Weights of a small GPT-style language model, trained from scratch on English Wikipedia.
Size: 10 layers, MLP 512 tanh GELU.
Architecture: no biases in attention or MLP, tied embeddings.
Each number is 128 + 32 x the weight over its row's rms, rounded and kept within 0 to 255. Layers, rows and columns count from 0. The size above them is the row's rms in percent of the matrix's.

# layer 6 MLP up, 512x128, rms 0.152, rows 372-398, columns 0-127
size [111 105  89 112 102 110  97 110 100 100  97  98 105  96 111 106 108 102 103 108 107 100  96  84  93 115  94]
[[125 184 170  73 151 194  89 122 139 206 173 117 117 146 175 136 143 132  92 128 167 139 158  92 167 173 134 120 152 126 138 102  81 124 167  92 127  99 105 146 124 149 117 149 112 152  85 156 172 114  89 150 139 141 118 140 130 111 162 189 150  95  90 181 100 127  75 112 119 135 149 163 121 116  81 128 112  80 141 137 150 127 148 116 122 228 138 123 129  70 170  38 176 147 123 108  85 170 148 158 132 136 151 108 146 142 132 116  65 119 118 129 179 139 162 150  63 170  89 135 156  56 119 131 117 106 126 103]
 [165 160  80  66 152 113 115 176 131 126  94  80 141 123  92  73 154 142 118  70 122  98 220 104 120 100 135  78 134 157 117 126 131 108  72 154 162 132 152 123  90 145  95 153 165 116 105 124 119 157 134 127  63 158  72  92 142 136 116 152 147 147 133  65 101 146 118 145 126 114 153 155 121 145 180 195 175 118 113 162 141 241 130 145 129 133 120  81  91 124 153 133 145 166  99  99 132 139 130 102 141 165 153 141 127 190 116  71 172 107 143 137 131  97 106 169 105 104 106 158 115 175 174  89 158  76 118 164]
 [108  65 150 162 149 144 101 115 143 105  86 173  71 106  80 114 167 126 175 162 108 166 163 117 148 170 200 160 153  70 137 123 161 155 124 112 159 109 141 122 150 137 117  98 151  77 143  99  65 131 158 126  60 125 110 149  97  94 102 164 177  65 169 101 129 151 101 164 146  88 132 101 168 125 167 152 161 119 126  86 113 203 126 109 113 198 137 112 173 174 128  91 141 188 140 115 137 170  91 119 134 109 152 150 108  94  87  84 107 156  90 156 152 113  96 110 147 106  93 113 129 141 140 168 171  69  88 129]
 [144 156 111 167  54 142  92 148 111 156 161 131  85 110 138  78 103 183 141 130 112 134 175 138 145  63 168  86  62  75  88 131 180  79  83 150 194 133 148 174 148  83 162  79 156 189 120 171 125  79 147 106 157 110 151 162 123 187 130 171  63 144  81 143 123 117 169 115  93 125  66 161 156 155 127  94 190 165  87 123 110 166 122 121 119 117 129 117 134 102 132 118 173 130 128 100  84 138 124 140 136 153 150  94 120 140  98 140 122 178 104 113 117 122 155  82 126 124  82 140  98 122 129 147  81  75 108 159]
 [150 179 115 101  73 102 153 173 106 145 137 141 164  79 167 149 108 191 107 113 135  81  64 104 100 109 142 172 102 169 118 117 109 137 167  85 137 138 139 111 134 178 182 109 139 146 117  94  93 137 147  99 110 163 117  31  63  82 124 209 110 100 141 151  81 165 126 189  90 112 128  92  88 112 119 151 152 105 112 164 139 148 106 120 151 130  90 155 147 125 160 185 102 164  76  84 170 124 117  86 109 119  95 158 147 165 175 130  98 149 197 144 144 100 146 118 160 162 132 134 126 131 144 146 128 149 187 156]
 [133 172 109 116 110 132  95 128 112 158 112 160  84  68 146 155  99 170 105 116 100 167 169 149 147 171  99 119  95 207 128 138 124 118  68 116 112 159 166 155 148 129 142 131 151  89 113  90 103  64  85 122  74  54 115 141 130 158 157 158 111 163 104 170 123 159 138 184 146 108 140 147 156 118 101 130 143 167 107 107  88 138 202 115 136 170 126 107 154  93 141  90 125 131 130 120  96 135  80 109 154 152 142 147  82 191 129 145 101 238 194 177 116 103 131 210  92 114 125 122 148 124 158 118 154 101 119 108]
 [154 102 126 115  76 153 154 133 113 146 153 111 113 128 146 151  98 137 133 122  58 152 176 170 175 182  87 104 172  91 119 119  74 110 171 111 116 173 120 111  83  84 103 181 130  45  39 130  70  80 110  99 133 123 111  94 110  97 157 101 121 103  64  88 134 111 133 115 117 111 113  98 143 122 179 139 141  82  90 145 126 177 113 115 141 176 127 102 146 184 125 120 102 142 165 133 128 142  90 105  90 126  61 115 139  88 153 138 112 117 129  90 202 110 131 117 194 138 139  82 142 117 120 101 116 165  63 153]
 [138 133 188 126 130 147 140 116 118 141 156 134 124 100 105 177 119 127 121 193 125 103 179 150 138 128 118 136 161 199 181 112 113 115 143 135 104  98 147 129 107 122  68  60 135 178 157 139  67 144 117 184 148 195 116 147 103 148 118 173 111 160 140 131 111 142 149 134  89 125 136 194 128 181  95 114  99 118 120 162  88 148 119 138 182 184 117 170  81 122 219 119 130 174 131  80 177 213  66 139 125 122  83  93 114 159 139 126 110 123 172 141 146  67 154  63 120 141  97 119 145 131 134 135 149 164 121  98]
 [154  90 102 119 138 162 117 166 107 169 165  83 115  86  67 130 109 129 123 180 122 113  99  86 109 161 137 158  85 125 136 119 124  93 147 133  80 101 156 149 132 213 156  71 202 168 109 156  89 135 126  75 136 188  85 163  71 139 152 100 160 125 134 149 128 162 176 194 119 172 175 179 109 130 210 162  56 148 118 157 113 106 177 160 120 150 161 115 115 148 150 130 139 106  81 158 175 127 150 138 137 139 140  85 118 163 143 110 144 146 125 123 136 126  97  76 169 122 121 132 176 131 163  74  98 105 125 136]
 [169 203 159 132 127 130  96 110 122 117 175 139 138 108 145 113  90  78 158  74 161 138 165 127 152 147  97 137 117  76 135 125 132 104 157  87  91 149 126 129  88 167 108 148 110 184  42 113 106 142  95 147 117 103 102 126 117  94 117 146  70 115  66 172  88 129 113 156 123 128 120 131  93 128  95 170 179 182 143 156 181 144 173 109  97  68 163  84 155  58 160 115 134 159 110 144 156 101  78 135 124 190 162 126  83 119 159 115 103 136 135 127 139 121 157  91 175 110  78  63 112  98 184 165 120  86 102 102]
 [126 111 146 146 128 148 149 121  98 176 120 161 106 107 123 193 128 143 150  84 102 111 152 161 195  99 167 102 147 116  76 157 144 124  90 119 104 152 135 147  96 151  91 100 122 132 144 181 161 106 125  90 137 153 128 109  92  77 158 174 134  64 127 101  46 129  39 160  97 109 126 164  69 114 125  89 128 185  96 135 139 118 102  74  67 120 106 157 142  96  91 121 111 140 117  65  89  94 119 153 131 154  86 101 139 150  95 138 100  68  63  95 115 174 157 155 176 134 148 137 132  83 160 167  91 144 171 108]
 [166 195  99  97 115 154  97 161  91 106 134 195 141 135 134  92 163 102 120 128 102  84 179  84 168  83 190 100 126 140  69 126  87 146 108 104 138 153 116 144 119  64 112 125 106 143  68 111 104 102 162  95 145 175 123  82 125 125 128 161 101 146 159 137 132 167 145 140  94 112 114 159 163 139 161 185 161 150 163  99  84 126 146 159  93 122  89 152 195 106  90 183  76 135 145 162 193 145 133  71 200  77  88 166  84 147 107 160 157 160 117 122 132 136 162  94 125 148 141  99 151 142 118 179 154 144 147 136]
 [ 85 149 170  86 105 110 126 204 139 126 118 105 104 124 135  51 134  91 134 112 131 148 134 153 107 131  91 131 114 140 127  92  64 119 115 115  76 135 122 133 130  87  81 119  91 184  87 109 117  81  83 124 145 144 119 113 135 209  80 113 147 170 101 108  63 105 162 142  82 134  89 137 106  82  81 176  74 131 141 235 140 175  88 177 137 210 112 102 145 120 117 163 166  87 157 114 111 140 149 128 121 162 161 148  76  76 105 135 141 136 131 149 105  96 147 142 162 114 136 146 161 152 143 131  93 140 107 120]
 [187  67  78 106 138 144 148 131  96 104 177  72  77  95 145  97 132 129  70 106 153  92  78 114  97 111 148  91 143 125 131 153 196 114 149 143 126 169  95 149 129 199  69 130 176  92 112 126 114 171 113  90 102 111 130 136 169  99 108 118 140  90  97 130  92 160 170 126 116 104 120 155 145 103 168 131  54 156  88  86 143 107 154 138 168 143  89 109  87 128 118 137  77 136 188 148 153 127 140 135  36 144 126  66  93 160 160 151  90 169 148 104 123 123 128  77 123 167  89 106 152 173 164 145 118 159 108 123]
 [168 180  97 107 134 130 125 161 165 172  96 148 126 117  48  95  77 162 133 116 141 124 177  88 136 207 157 107  75  93  97 149 131 113  92 152 144 133 147 185 131  94 164 159 177 214 120 121 100 135 106 155  55 116  45 135 100  88  61 162 118 110  80 117 147 116 161  99 119 129 147 144  84 137 180 145  83 136 104 133 149 159 137 104  95 174  80 148 148  65 162 127 128 132  93 163 164 170 154 116 122 145 139 154 127 117 130 161 108 149 187 130 154 114 115 115 158 154 140 130 160 142 116 153 164 105 152 167]
 [159 107 106  68 115 118 150 135 110 139 131 178 145 120  48 127 148 165 157  99 162 106 161 112  95 173 108 108 126 123  43 100  94  96  85  95 120 141 137 164 134 140 125  99 108  99  93 151 189 140  91 103 174  97 111  59 164 155 103 116 132 177 138 140 116  99  81  47  95  77  75 147 198 135 185 132  76 133 139 134 152 207  89 113  88 142 155 137 163 149 146 143 156 134 124 133 121 140 182 110 121 157 189 122 138 133 131 131 106  96 131 149 160 150 186 137 158 123 144 152  97 111 120 115 141 195 140  89]
 [145 126 137 192 145 137 102  86 161 205 102 101 114  87 149 160 119 137  78 113 152 169 143  86 141 110  91  84 112 123 108 142 125 102  93 166 111 158  56  69 146 140 144 119 119 108 121 142 128 113 145  98  83 105  86 104 121 145 120 112 173 135  85  68 114 112 109 130 133  93  88 147 109 156  75 149 180 102  75 147 174 113 116  81 143  98  95  98 171  79 154 112 169 135 102 117 143 143  75 131 190  81  72 180 118 176 134 140  81 124 153 104  68  73 124 154  97 197 167 166 118 102 106 134 113 122 153  99]
 [ 90 153  97 108 150 118 166  61 116 157  60  88 110 160 162 143 150 114 137  80 183 141  75 152 111 152 125 192 104 183 144 135 115 120  80 112  94 145 133 144  57  81 177 153 115 134 131 137 141 127 108 108 152 173 169 163 190 228 124 145 104 141 149 108 142 110 100 118 132 152 105 120 109 165 141 144 159 194 146 111 129 136  96 143 133 170 196 137 120 110 112 150 127 123 135 162 180 116 102 114 140 100 130 185 115 109 100 132 115 143 192 181 109  81  68  91 108  94 126 138 109 154 170 114 121 170  75 101]
 [125 132 177  87 163 137 102 163 111  99 123 102 140  96  79 103 123 151 141 103 155 101 158 179 159 124 154 106 131 119 174 118  80 133 152 129 166 179 104 177  93  97 104  73 181  97 183  85 108 104 148 105 131 167 139 135 137  85 139 158 131 153 122  82  47 142 113 174 125 149 166 139 130  83 133 130 127  40  97 116 100  84 167 162 135  97 160 108 150 126  86 162 119 171 151  73  98  73 117  88 149 147 105 122 177  83 118 141 140 158  72 103 184 177 141  93 145 133 172 142  99 104 100 150  85 109 143  69]
 [131 154 150  88 121 123 113 143  97  76  87 119 136 101  90 119 145 106 116 140 148 109 188 143 130 128  73 127 154 156  44 124 102 119  99 144 123 150 127 154  35  69 147  91  93 182 175 117  69 158 149  80 230 133 148 154 109 127 143 128 119 129 158 113 137 151 107 119 107  92 156 131 111 135 167 106  98 146 111 129 111 130 148 146 146  75 130 140 112 144  95 189 195  87  83 132 172 131  87 184 110 154 120  92 148 151 157 120  68 125 159 202 165 146  81 159 119 108 162 138 105 123 141  93 173 116 157 156]
 [163 117 142 106 211 139 161 152 135 153  88 131 122 119 146 118 205 145 110  65 117 160 105 114 124 162 117 113 128 129 111 191 139 104 138 157 111 108 105  97 124  71 139 156 145 130 126 136  84 156 129 119 191 101 137 189  60 142 154 205 125 176 193 120 118  92 131 132 146 125 147 133 102 102 131 108 119 107 186 173 105 169 139 237 197  72 144 102 155 132 121 123 155 132 154 181  86 116 154  91 102 132 113 134 161 166 158 154  82 118 143 164 112 153 132 116 154 147 149 148 168 159 166 118  85 111  86 136]
 [105  90 178 131 108 113 120  84 128 130  78 126 114 111 137 114 126  62 222 151  67 120 110  96 143 169 135  88 143 127 151 152 101 172 121  99 131 175 212 135 113 174 115 127 173 134 137 134 107 174 167  98 172 144 180 101  77 120 108 111 131 114  87 163  86 126 147 137  96  66 132 130  86 119 162 130  83  96 113 139 143 172  69 130 135  93 159 149 202 114 122  95 111 108 147 127 112  86  80 146 164 124 144  90 132 136 112 100 168 175 189 123 162 143 188 163  73 170 123 156 139 140 161 134 179 111 136 112]
 [137 150  81 174 123 158 103 177 143 162  72 201 101 143  75 104  84 106 136 176 157 127  93 111 158 184 112 117 172  34  56 155 137  97  92 181 147  87 216 136 181  88 151 114 135 100 188 135 126  87 118 127 100  94 136 142 115  88 120 175 139  97 109 170 129 188  83  53  81 137  69 103 132 135 118 106 159 139  97 102 142 147 109 111 174 133 103 183 129 109 118  78 170 118 149 153 135 154 136 117 104 127 118 145 128 136 156 161 107 137 130 108 148 145 128 152 143 145 145 128 171 140 117 104 122 128 147 117]
 [ 99 122 172 198 161 117 134 154 140  66 108 126 138 149 135 160 152  96  94 187 121  42 119 120  99  91 135 164 120  79 105 128 123 166 121 108 158 120 201 196 121  94 115 142 118  95  45 129 160 136 126 173 120 142 153 143 112  94 129 177 154 124 160 157 141 138 142  94 150 165  80 156 150 121 119 143 178 104  84 109  58 104  88 155 118  83 133 109 154 117 160 103 182 162 129  97 123 142 149  79 183 143 124  68  97 162 149 128 136 132 116 112 192  90 128  70  55 137 173 100 111 122 127 134 110 117 107 111]
 [150 120 118 168 131 129 164  93 103 152  99 114  90 143 160 105 158 125 150 151  90 120 117  73 198 180  68 111  97 125 133 114  93 128 139 109 240 135 152 146 122 146  94 143 116 144 103 205 136 119 172  99 153  81 163 175 132 146 153 107 142 135 165  77 114 124  89 155 124 119 143 102 165 163 143 154 119 189 136 123  93 167  76 173 112  77 109 160 134 153 160  44 142 127 149 152 117 104 149 117 173 140 120 107 105 104 162 112 137 147  87 165  98 209  92 110 135 128 121 123 139 159  87 100 119 189 137  70]
 [ 84 144 128 113 190 152 108 196 148 146 100 113  82  88 181 158 137 123  99 149 122 139 137 201 105 178 124 124  97 164 129 147 139 200 119  96 181 169  99 118 134 141 161 166 133 120  88 141 106  91  76 142 137 124 168  97 213 126 126 140  71 156 141 120 112 123 118 103 145 142 138 148  97 106 124 137 137 187 108  93 139  96 135 184 202 163  36 142 119 120  94 130 133 144 146 143 175 139 163 152 184 107 132 127 104  87 146 105  92  89 131 172 128  52 104 179  87 128 120 145 130 147 125 138 160 106 114 180]
 [162 163 133 104 151 186 203 143  66 107 150 128 145 102 132 158 122  95 128  95 160 124 151 146 110  85 110 134 135 124  69  96 126  94 186 118  91 116 173 122  70 155 125  71 143 175 103 157  70 102  83  90 148 180 139 116 130 118  34 135 120 125 156 173 185 132 109 162 151 146  93 137 110 115 123 145  97 102 168 107  82 117 109 205 132 138 130 164 150 157 144 100 169 131 137 129 195 118 114 150 106 129 114 168 115 100 123  85 105  95  45 163 123 110 114 106 177 121 145 133 101 135 119  49  94 112 139 138]]
# layer 6 MLP down (transposed), 512x128, rms 0.0756, rows 372-398, columns 0-127
size [111 103  83 122  95 110  89 114  98  97 102  96  98  89 108 113 128 102 106 110 109  90  91  82  94 128  90]
[[123 150 115 115 107 130 165  81 197 129  73  79 190 154 129  43 127 134 110  81 126 116 171 104 153  88  76 126 139 168 170 149 128 124 122 155 111  98 137 136 125  97 140 215 137 125  44 143 128 146 127 154 113 121 109 164 187 117 131 130 100  89 103 141 182 119 134 148 103 134 132 135 171 102  73 136 133 123 128 103 113 102 156 143 181 189 149 183 101 166 191 102 121 152 143  97 107 154 150 117 130 185 177 197 153 159 140 127 135 107 133 160 144 158 134 122 151 155 114 180 138 173 172  66 151 160 104 151]
 [166 120 165 135 113 134 223 139 108 149  55  80 190 161 107  98 103 128 116 106  69 130 125 123 124  99 127 192  97 133 142 105 164 136 133  95  75 173 175  82 187 102 102 160 113 153 138 178 124 145 143 162 116 105  78  91 136 124 163 112  76  99 158 164 188  74 118 144 134  65 143 125 101 201 130 113 133 142 166  93  73  85 120 125 125 125  54 106  95 167 145  83 141 173 122 139 129 127 152 134  90 161 137  84 119 125 159 166 113 133 108 105 103 174 132 149 192 106 134 149  95 133 144 127 108 114 108 124]
 [139 160 127 122 154 173 192 176  94 147 132  93 140 139 108 132 121 149 209 128 158  84  65 175 123 123 155 115 149  96 145 116 112 105  94 164 113 125 169  94 112 113 175 148 161 120  99 126 152 140 175 109 187 121 147 118 156 162 163 117  91 124  67 143 182 106 155  93 187  47  89 143 119 130 111 192 155 112  90 129 132  99 117 121 113 110 148  61 149  76 115 104 172  83 148 157 158 177 140 180 133 106 105 130 135 124 153  95 135 143 174 144  86 194 135 172 100 184 154  93 133 101  95 119 121  97 172 161]
 [117 184  81 145  77 124 124 122  64 155 111 153 130 147 117 126 171 156  92  94 128  85 148 164  90 115 114  68 154  89 176 132 121 206 133 176 118 162 157 162 137 186  87 159 146 104  98 142 115 104 109 119 110 157 100 100  99 170 156 105 148 214 133 126 108 106 123 131 150  91 118 136 127  82 107  99  82 168 155 106 141 132  92 111 152 140 131 134  96 159 134 105 102  99  92 218  50 123 124  79  70 131 115 113 136  96  94  97 144  67  86 127 101 143 181 124 135 120 120 208 126 140 153 148  90 161 119 129]
 [158 138 128 170 148 106 124  91 134  84 123 108 136 109  72 173  97 106 191 144 130 152 115 115  94 163 130  49 156 142 134 191 137 156 128 158 160 175  98 121  93 122 135 123  96 149  67 164 125 120  90 151 128 124 111 143 119  85 173 149 109 132 172  95  96 147 130 108 144 158 134 108 145 126 184  99 157  94 152 103  69 108 103 103 123 185 101 164 102 127 161 112 166 154  89 177 161  93  63 180 132 216  86 109 156 134 141 161 142 173 152 182 117 132 134  99 114 125 126 138 192 158  90  78 208 138 109 138]
 [155 191 110 140  67 103 153 129  89 118 101 131 128 133 152  87  83  86  93 132 157 166 174  72 105  98 134 146 120 167  80  85  95 160 175  97 168 104 145 119 227  95 137 113 104  66 107 127 108 123 123  74 133 169 103 111 148 135 101 160 111 136  48  99 192 117 134  89 121 167 110 118  74 151 139 124 134 184 159 107 119  68  97  95 140 116 196  95 136 123 161 126  55 123 156 116 100 164  95 138 149 100 118 143 104 170 101 125 135 146 159 117 105 158 101  91 167 137 143 136 106 105 138  71 157 166 136 122]
 [141 173 114 132 186 184  85 163 146 111 152 153 142 158  59 143 129 145  61  80 122 147 183 119 104  44 141 184 103 129 182 102 188  96 105 101 142 107 125 168 130  98 156 113 121 119 157 106 123 108 102 141 159 148 124  78 115 107  87 158 128 160 134 197 152 108 170  73  70 106 144 116  89 121 124  98 158  91 124 136 152 109 111 148 170 117 136 121  84 114  83 109 125  69 139 169 139  94 161  87 105 124 136 178 174  85 128 147 164 131 114 133  80 114 155 182  96  76 109 175 114 155 115 128 181  95 161 121]
 [172 128 103 111 196 115 157  82 136 123 110  63 128 133 139 113  67 133  79 103 155  80 186 106 113 136 155  91  79 133 151  88  65 155 147 156 122 137 148 152  93 148 142 140 106 101 102 124 148 138 100 127 112 168  98  82 119 134  92  21 159 127  86 112  88 124 107  85 142 169 153  74 172  83 125 114 120 160 101 118 114  99  89 109 123 148 113 160 179 145 134  90 129 110 208 101 167 151 116 132 183 133 140 150  99 183 177 132 129  53 128 173 126 183 103 118 165 152 148 156 181 129 123 105 129 114 135 143]
 [181 152  71 141 102 106 133 152 103 142 118  90 129 144 138 146 129 137 121 144 146 142 147 117 108 117 162  95 100  85 158 126 156 137 123 194 183 150  91 203 165 127 141 152 118 102  87 153 150 129 117  78 100 172 129  48 115  74 142 118 136 154 164 134  86 137 114 193  48  70 149 168 141 122 158 153 155 158  74 138  96  74  90 179 131 104 132 132 153 128 120 116 112  95 112 158 102  93 152 182 111 109 160 123  71  79 144 174 203  69 115 108  68  97 101 133  97 143 100 182 131 126 129 114 122 112  93 113]
 [130 134 131 142 123 165 138 125 108 169  92  85 115 151 172 127  89 128  86 170 151 149 151  56 121  99 132 126 141 151 119 150 154 142 112 160 120 120  87 168 184  81 163  70 104 158 112 115 109  78 184 114 103 140  11 125 155 173 119  71 129  92 111  79 118 149 144  91  94 136 111 150 115 118 206 113  72 133 114 110 125 165 127 128 118 163  95 117 119 122 103  97  98 150 155 126  96 168 143 161  90 149 112 128 109 165  60 131 152  77 111 112 112  73 155 139  99 132 115 219 136 115 194 136 157 141  88 126]
 [188 190  87  92 180 138 126 172 157  95 145  96 110 130 126  98 136 123 103 107 138 169 152 105 103 141  83 109 143 105 142 138 163 143 135  98 155 116 130 180 157  95 114  99  92 177 167  36 171 140 154 143  88 185 157 131 136 105 135 117 149 122 146 160 165 129 125 113  74  77 134 114 107 135 112  87 151 145 110 125  54 173 166 146 143  82  51 104  96 159 132 139 116 151 131 138 124 113 108 139 159 191  95 109 143  83 128 176 149 155 114  78 112 203 101  90 125 101  97 104 119 145 105 162 166 159 131 211]
 [100 129 136 198 116 102 103  63 147 158 137 129 104 169 135 147 126  50 110 120 102 192 153  74 145 159  75 109  90  54 109 142  42 107 160 133 137 102 146 200 108 182 102 139 117 145 156  98 175 159 141 177 113  78 155 107 103 111 109  81 111 125  75 142 131 123  71 136 135 143 145 118  78 132 142  69 144 123  99 112 131 163 110  87 118 158 138 139 147 182 156  80 126 169  99 144  63 144 114 155 184 131 101  77  94 113 132 102 116 134 124 121  78 153 145 165 101 107 103 129 136  84 126 134 107 106  83 115]
 [ 64 105  84  98  99 149  95 190 150 101 133 158 134 163 146  98  85  95 140 104 152 163 181 123 128 106  79 113 135 124 132  99 131 172 147 122  56  63 146 142 171  72 138  77 133 119 185  77 165  74 102 137 106 146  82 183  89 168 126 114  92 115 171 172 132 172  53 159 107 146 126 100  70 114 131 150 141 119 106 120 135  91  71 158  98 125 139 121 159 169 139 149 133 113 128  96 165 137 165 162 147 121 133 133 129 156  97 119 188  92 112 156 124 187  60 119 142 116 114 136 148 134 124 180  94 156 176  98]
 [103 128 151  94  74  84 154 135 150 177 122 224 139 137 161 142 135 106 168 147 128 175 152 162 113 128 163 139 123  87 153 148 126 118 111 115 150  94 173 142  96  83 139 149 141 117 133 128 148  92 100 167 134 148 106 120  97 152 222 155 140 149 152 148 128 131 169  62 123 165 112 174  90 106 124 182 185 141 169 119  94 149 143 158 106  97 124 130 123 207 189 114 133  71  33 155 128 131 122 173 141 103 184 151 122 154 152  75 150 125  89 162 124 168 122 188 105 161 129 167 132 107 114 137 126 126 177 145]
 [186 144 115 134 142 143 124  80 130 107 109 120 142 137  67 126  61 115  98 108 168 117 170 115 169  85 100 168 115  64  71 129 154 156 163 147 121 153 162 151 103 134 121  77 129 141  84 139 149 176  88 136  88 132  69 102  98 103  94 126 155  93 145 170  87  97 133 102 143 140 113 126 167  35 124 111 127 174 171 120 146 131 159 185 157 123  95  66 173 134 134 117 113 110 122 208 167 120 118 117 148 168 175 107 122 124 108 101 103  99 121 160 104 135 137 166 165 183 173 113 136 205  91 136 182  94 147 135]
 [158 138 169 190  94 100 141 122 144 131 133 144 123 127 133 126 144 101 102 146 134 104 159 150 110  39  99 230 124  88 126 145 143 125 112  89 141 150  98 162 143 202 111 115  88 139 143 104 129 107 146 142  89 218  88 140 112 110 144 151 110  85 111 108 115 135 135 125 113 145 173 103  98 205 139  90 112 102 174 132 118 110 168  53 113  86 153 143 141 121 193 148 148  99 113 140  41 100 137 119 143 118 135 167 165 150  94 146 142 139 171 117 143 119 130 164 179 113  87 197  92  72 114 171 129 113 141 106]
 [140 149 164  83 111 108 163 162 115 130  98 134 119 161  93 153 180 140 116  86 109 174 138  99 134 128 120 145 149 105  94 123 138 127 126 192 151 149 109 163 182  84 177 129 114 100  95 178 205 129 128 105  97  61 118  86 144 156 167  97 112 115 113 148 160 207 118 118 159 163 135  98 182 160  59  90 119 149  95 159 141  74  87 107 128 108 128 134 109 118 135 231 135 143 128 124  72  86 124 136 123 148  57 106 171 146 120 154  89 125 128  82 125  99 129 174 140 150 170 100 111 181  81 130 173 137 155 119]
 [ 43 128 109 128 139 140 140 190 128 158 127 104 125 148 106 124 112 189 190 158  78  77 107 144 117 147 105 111 142 116 109 114 174 114 139 166 166 121  81 124 167  66 110 162 147 119 122 121 220  75 100  99  93  84  93 107  77  94 146 131 123  94  89 126 175 194  96 154 155  95 124  89 150 112 115 114 123 125  93 131 152  67  90 129 156 132  90 136 105 182 165 131  72 169  99 129  40 135 176 130 106 133 111 111 108  84 142 159 124  81 169 144 137 131 127 131 109 123 107 202 153 145 125  96 105 139 126 126]
 [ 78 146  77 148  79 119 155 125 117 152 103 146 113 159 123 157 159 114 125 107 103 145 130 110 117 158 119  92 134 102  81 116  97 114 101  97 142 151 163 162  97 121 124 149 104 119 125  96 135 121 132 117 103  73 146 164 158 191 172  83 126  82 142 128 199 137 115  49 161 117 149  95  92 145  90 128 162 104 178  88  88 132  77  50 173 104  90 158  94 171 110 146  93 132 142 103 154 125 125 148 109 154 144 122 127 124  90 154 176 138  91  79  63 116  91  93  97  73 214 140 171 155  88 130 126 160 150 201]
 [146 122 111 118 136  75 111 166 172 101 130 110 103 100 160 119  91 147 126 112  94 137 144 168 127 166 181 104 116 134 150 135 143 148 114 147  92  94 118 212 100  96 179 130 123  90 203 136  76 158 134 170 126 129  78 213 132 107 141  31 110 117 138 189 109 132  91 168 157 101 107 100 124  91 105 128 143  95 138 101 117  94 174 157 133 131 145 169 144 120 147 159 134 158 153 132 128 151  39 120  95  86 129 154 114 140 144  86 164 103 152 148  86 145 223  96 106 102 146  96 107 109 160  75 124 106 108 107]
 [157 171 155 105 152 103 128 104 135 114  96 109 153 117 145 125 169 194 194 112  63 129  79 118 107 159 101 149 186  84 117 184  76 107 126 111 134 128 130  84 183 104 131 129  80 141 176 156 147 155 136 113 149  82 176 172 139 139 129 130 121 120 125 125 169 115  70 154 135 140 105 155  49  94 107 130 131  97 141 149 170 175  99 213  86 109 128 109 114  62 126 107  94 108 151 182 129  93 109 134 156 127 114 106 153 116 132 122 125 124 135 115 118 138 184 125  90 168 187 109 158 114  80 180 206  79 152 107]
 [ 83  94  69  82  82 110 150 140 118 178 166 124  90 137 115 127 150 109  86 160 169 126 126  76 121 146 130 123 138  58 150 182 112 128 155 160 118  84 155 154 105  83 110 113  44 134 165 147  93  90 170 125  68 132  92 107 143 135 124 127 142 159 150 181 122 132 137  71 112 153 112 120  10 141 107 132 141 156 149 121 131 180 107 165 123 159 121 127  77 168 120 145 125 117 130 135 158 159  81 135 108 148 109 145  87 102 131 230 156 135 105 134 131 138 141 128 139  68 136 134  93 115  82 185  91 121 132 170]
 [144 116 172 135 147 138 178  95 175 112 107  96 152 112 136 130 156 171 130  17 156 109 140 119 121  82  91 112 142 143 137  95 128 145 136 144 128  91 119 123  88 113  99 111 169 130  67  88 102 179 138 162 140 152 111  95 218 154 133 152 138 132 120  38 129 142 126  93 143 108 159 145 123 114 181 146 112  69 100 147 203 116 167  92 139 138 176 190 125 157 126 126 143 156 154 135 124 149 154 130 145  93 105 115 103 111 138 100 116  70 167 119 136  49 156 102  73 133 135 161  95  84 109 120 119 147  73 189]
 [ 87 153  85 111  98 129 122 107 154 148 145  88 139 107 101 126 169 162 139  83 134 195 147 145 128 121 127  78 124 150 129 111 128  86 119  99 129 160  71  60 128 171 125  84 121 168 177 114  98 125 148  63 106 128  98 119 112 154 146 110 129 140 122  53 110 145 115 164 106 143 162 131  88 159 164 143  84 124 114 138 184 186 147  32 137 196 133 142 100 212 108 131  97  99 135 126 120 136  82 148  73 127 115 166 170  81 118 118  47 169 127 130  93 185 124 161 172 144  94 127 127 118 130 113 100 173 110 116]
 [105 114 133 106  94 149 110 165 149 125 159 139 179 157 156 140 107 111  98 119 168 116 178 172  58  88 202 113 144 167 130  90 124 166 170 145  77 116  94 105  92 135 193 113 159 113 143 109 109  93  88 143 140 151 125 101 143 118  92 133 172  74 108 164 165 193 140  67 118  98 113 136  13 123 124  64 156  85 166 159 149 112 182 145 121 145 156 139 118 124 138 107 106 135  98 103 163 159 109 122 108 119 123 149 133 152 112  98  84 104 185 108 158  85 124 153 161 155 119  86 129 103 176 163 167  75 145 156]
 [122 169 132  97 179 124  70 116 138  99 152 122 143 110 156 168 123 120 148 142 145 124 153 119 100 182 116 118 102  99 137 124 110 175  99  72 218 157 129 173 196 172 129 104 108 115  89 118 134 162 122 111 122 126 133  68 174 149 136 112 145 119 193 118 181 129 117 101 120  59 112 139 138 164 110  62 172 201 151 155 114  79 153 211 194 161 119 126 101 151 132 125  80 114 147 142 144 140 107 155 155  70 140  94 168  96 112 142 151  98 161 133 116 109  82 174  98 142 115  70 147 144 101 179 162 146 145 124]
 [147 130 143  91 185 100  59 122 119 159 135 118 128 106 114 155 147 102 177 112  74 104 113  98 123 114 136 183 142 136 158 120 136 196 100 135 116 116 125 133 147 111 146 118 124 101 226 132 182 147 183 111 162  55 126 157 164 155 127 130 113  94 141 124 135 105 128  94 165  72 106 104 163  86 126  74 112 162 105  87 147 114 199 135 150 147 106  70  96  78 129 119 101 151 158 110 115  69 190 123 149 158 101 119 169  94 111 185 135 132 116  93 171 102 141 153 149 151 106 102 114 114 181 140 179  75  61 155]]